Weights of a small GPT-style language model, trained from scratch on English Wikipedia: 1.33M parameters.
Each number is 500 + 40 x the weight over its row's rms, rounded and kept within 0 to 999. Layers, rows and columns count from 0. Numbers have three digits each. The size before them is the row's rms in percent of the matrix's.

# down: layer 5 MLP down (transposed), 192x64, rms 0.0666, rows 173-191, columns 0-63
# gate: layer 5 MLP gate, 192x64, rms 0.135, rows 174-191, columns 0-63
# up: layer 5 MLP up, 192x64, rms 0.126, rows 174-191, columns 0-63
down173 111:482477465507491442514434551523572524473402491474477595510550510482555471499507434468489524512493492496503476510515573465469463519497482498547530513552500523500515457410460600565471461496435493
gate174 089:569518497480431504527537567523559532487469536462526540549471521523482445411424547472522488580504462510471471414463514478500513484505564520519548490482452472469464468528453520565561509537538544
up174 096:501450477511447439467587528525527488530492480474580491481579523486577536483478521541523463533442571492475547482411505501549492557469516497472493471516521556512452435453491506476456473550446443
down174 096:552515475450514488517432413549477513412514506489431524552495498527456471543455525443479540492538471533495417482564509490484486489568522520500514519519496486485596509543502497497534531398543556
gate175 083:508465443496487520504507526547500504452466574532495500522538522532454451526441559429451455523609456475477557483492518446493524479469543438536494476454427400509457477491531492518504447519541464
up175 090:473491506525549451461524489387499518547490454455476483525470493441510515501494491559458428500446548502490417561487556569516428534507461535539547510478549569474509458461521544515492478442454492
down175 100:523497395514501522516491500584446487455463582547512505504466521531504451527461563456494521472594484469500560492507495453455534508486553443512479440474449425515458532520483486510527494573559500
gate176 086:525516537454574580479435503590488490507480532514522411475506461541454509528492481521548462535485515528486579513491471405533519498516525555533490482508489607459512483568492534467491473514540455
up176 088:446470507566473443517487471495559573535550444492488540552449528470470433454561556434470486460528523491524443513534566576564486491509503454480531530523481464524522513434526482551435476520517529
down176 093:466457514425498527493529507551459504506387489499583511503585451556509482473501498470492448484502531527508552507468522518573511478429465522483542512469551431482465465550444571537461473532457510
gate177 087:541542469413508510463564523512482530513480465506508576536502481432486449515480488549544518504474495503494539509521539498418397518434543557497475494544598524512537528419536456505512527544536482
up177 094:557492480488469501458488547545487442521478488443523499510501451449531461514484450456536513488486484559498607470583475445459425476477486526469433567500571574508465545475478531548510536542498539
down177 099:520503555509523546516506544486507435470496467564445487569520601556517571553451508524460547553488490451491469464459528525524558605509492529564480486507509448477464488555459464489528486477450476
gate178 103:436537486501583448537509507454563559509486469509449471499545512458552484471492542548426480494513496513486468476489488555438469620463525483487491461560487508556485432506502499519599462473493472
up178 094:514449532509478520478490499559468482471556484460485518518450524492448465505530520537542474465453476502491529551482458528527518414487541545423468574451574471544521521438502525481418532463610522
down178 096:473465421431460439526487521525532498517527505501531497491500527458580444458491467462464510481471478544490495525537535502489479542490579420461538553586541599437482457467507564479474497463475484
gate179 095:472497517495478442490506540479537518502462458516541394537435533472558447539577506518545464432469494510539528470482485475493527501453538472498460449626473535500540515447548501491511580486520468
up179 096:479584523473444491473427505471476477491478446490594478494544552523505503523527427523530529430477507502504558477497513456531512539458515497549444445538456591489535537468490544488478559538460421
down179 096:599479501483448547524580458527492485493502524467405485476509449508434492496449523533508490507497472406465454476513531473454504495532450461471563496445537434475500469575451504523461459443473512
gate180 092:460480489511512454484486498475512481494535497460516514480501508524446489528547488583423495473553421559476547525527589514535516500474570493399589506535520536511520446524574547562511550514474503
up180 094:448457454509461449428474514460531500501474464529457529505497561553403496572455489494473540491507535585512552487570577505470502482486568528430492528471459479440523520533486495506562486537540476
down180 099:494528510524536542536478504524434488471531534473557504475469507506631495466479501448565494514531514454526461481445497414537500547521424510589477457515451507570522530439505488480458564467495500
gate181 084:481491525536447480527466467508507555506491450488402533452502462490447525518482556454493463520444494456510437484420418498497483502552506474447476487483514499603552509520471542524584434511552468
up181 089:476487480465478460528425485472518520558474534486441516485482465578447524528502503445442493599438480448491481533400446459492472460508492506491504474445532455561503463528479501537582448541533509
down181 093:493495492549380476518508499469539510488512489548400524539509538521506475479547506454539541459476487492511478453461507452474488612480610492500486527492525436463496525520493489433543476558475452
gate182 098:482425430521444486519544534518569522459444485476500525596556551497504514507543519445461418481571525549505464505505497551524505382512506546499486487504540533550508493519516493495510422515524466
up182 078:503523571516464552419486512463481540537510464508534490415478461442528529548491518594476498505461547438499480547502446525536500518482460535522577496466562470488458523473528528573527570451447488
down182 093:475496447542452447601459468480474532498490539514502525518601551531496482462591537474508463469560494526514513504496471559533494444514468528436557501506526585490474510553546444486559511544518505
gate183 083:496464547537541493551492434465563495432522554506527477521495547533418421454483542528531500497520465550448421503538518497502488448477538539537441460566500474544534469481479522438493504429556460
up183 092:517508470429486501513567553473523456528537576534491505494492499542463453432467474557439500515512430508463433515496551429552460523487577537570454522530550446505527552435466534483519491494530479
down183 100:433508498527503541478468504515474500506453462467526498449499489428622545534541462401556443462499499439541537482507483563470543499551459499461534492427491541489463505528528459507494474570459515
gate184 093:515501409475443519451492491547572442500479516558510527486506553559445429514529533487558496470459490504510589442542496529494490521483505486460515535470400576530501549514542500560514500500567513
up184 093:486505448441503538489448522500510455464472496524568537470528523523465473387512491520543536490458453510478533528553528522515455582394492443525530534473502491464534481424513501541554554561460489
down184 094:490465511533460449494536466513458545462556543530389411541533508496471591601490496505425454506525554505523514532462490516472534519553527490532440524521459473479525536550496534466473492519505550
gate185 109:456505582561479533544509417513475449450512500520424546496468542495510470446372502472479497489477468540529554448516487518458559484477553530521522505472509485517529504509505470466521471490499382
up185 097:575508548468562519466487462500543504518543486464451527399518483418498482564481534500494547507506503488412480486540463432489475473465520499457443513555558525503411510524508529532563428490491515
down185 098:460508554509486481503504535593505506510540504475502507439466446491541494548436536535530468482572554546472469576500526483457522476517593467489470509516444438466544534474518527567440471438571512
gate186 097:498460534476466484521496508471547446457582497594512438572507476487542415493484561513454492485521495532436482502451508483417467531512540486543506478506529541422466433490510502497455506452585517
up186 093:492483568519452500549479537466594544439437553493493493459445511472482444459492565500512488551531509515435536515488418508498406522551547484546463476545518560498489501423512488492459512551489472
down186 093:572485495451481490470490590515452479495466492537483513533475502528464499529525508542495490416446490507533527469476558483430584531487439467512502530511513431446526561614485517450564514506554495
gate187 104:488446464461520496482481524554485546522393483463566457413526518512501455499519466464478527523532446483519494505551515565565495502449519481498513480526518502543395521547511473557443449468540574
up187 107:636459513486466555468464452488436459502519484534550558541449433508494530525496454511505435471459408549492552473485517565500529481477488504489534508515492495485576460481506524456449524525443503
down187 105:468502483526528453579494491509565428479503481490463477494471529475473542512509490482434544519529590470450386496525535426444552503523497548550479533457477464515477502524463484562575497503444456
gate188 129:491533575492515589460450498521442482521499493524517528540528534504588515475401492425521480482468511441547509422479521531505549434441505492539500532452567444483513534462439467483508519509481460
up188 111:553433503567571462532511472550480555454508459487510492531550473475501555471505480491466492500553510566421501486434528478548474468527449444420465497527494544560424539544518491450463489475561498
down188 105:469534530544515456438469520472490500507469557549506574350521451498488460463493510480509450442465503491554516576444571514475485423523432542487504517531503466494517491483450490503445507514511515
gate189 117:524483514497510538517541527541521526461475499535510485510563507408506468497517537492486492477494487557360553492519512505486492464502542597475464507541484460427550461488521596504574436497478480
up189 103:444521520445496464445505481514422481537491483490495525476479494500439417411501580467448503504434448442513442417488460523538469498499526470539440523479533489521472445534503444579468501483505536
down189 096:544529492465474500513538537508512494525493486504484395614541477527549501524530462528462524482576459547544541416524485485530462622501516482425466474486526539507555501488484471449507482487537487
gate190 083:549530581568492448491547443459479436500494549473464521475496435447485497503520486560516501492505541484495438505446410557500503497561505515555513530523503406487500483458434512478499567568467463
up190 091:518533542533509455548527477537517448499506491485484480452529414460513499480526526537509502454571574493490515490443469506507513495652494476511450525469491476549477492531433499376526510516494517
down190 088:445493461526523406516499535500503484449490453527475482527555510478418502524567501524512538468518486561447491468498549491538454567606528521510451497499482452502436475517512572447520560471440546
gate191 097:524479552609507493575486491462494478476553473517569470556474505530522481429475509491534454496485449493583422486474457458513528492434486558536528520463568525451443473513544506511513494445554526
up191 101:470501537389538452471486521515552508479477480519508518528505582526520518480508553455495470524489518476443490450477638535527454497531495492488498539504504517494499474544454468566569434454419520
down191 099:556526438444483535488513482591490480519445518516504500550569464452518535453519456508447588429554532526550521428461439532518477463526483516465454521489495531431504547509543520458443519471534485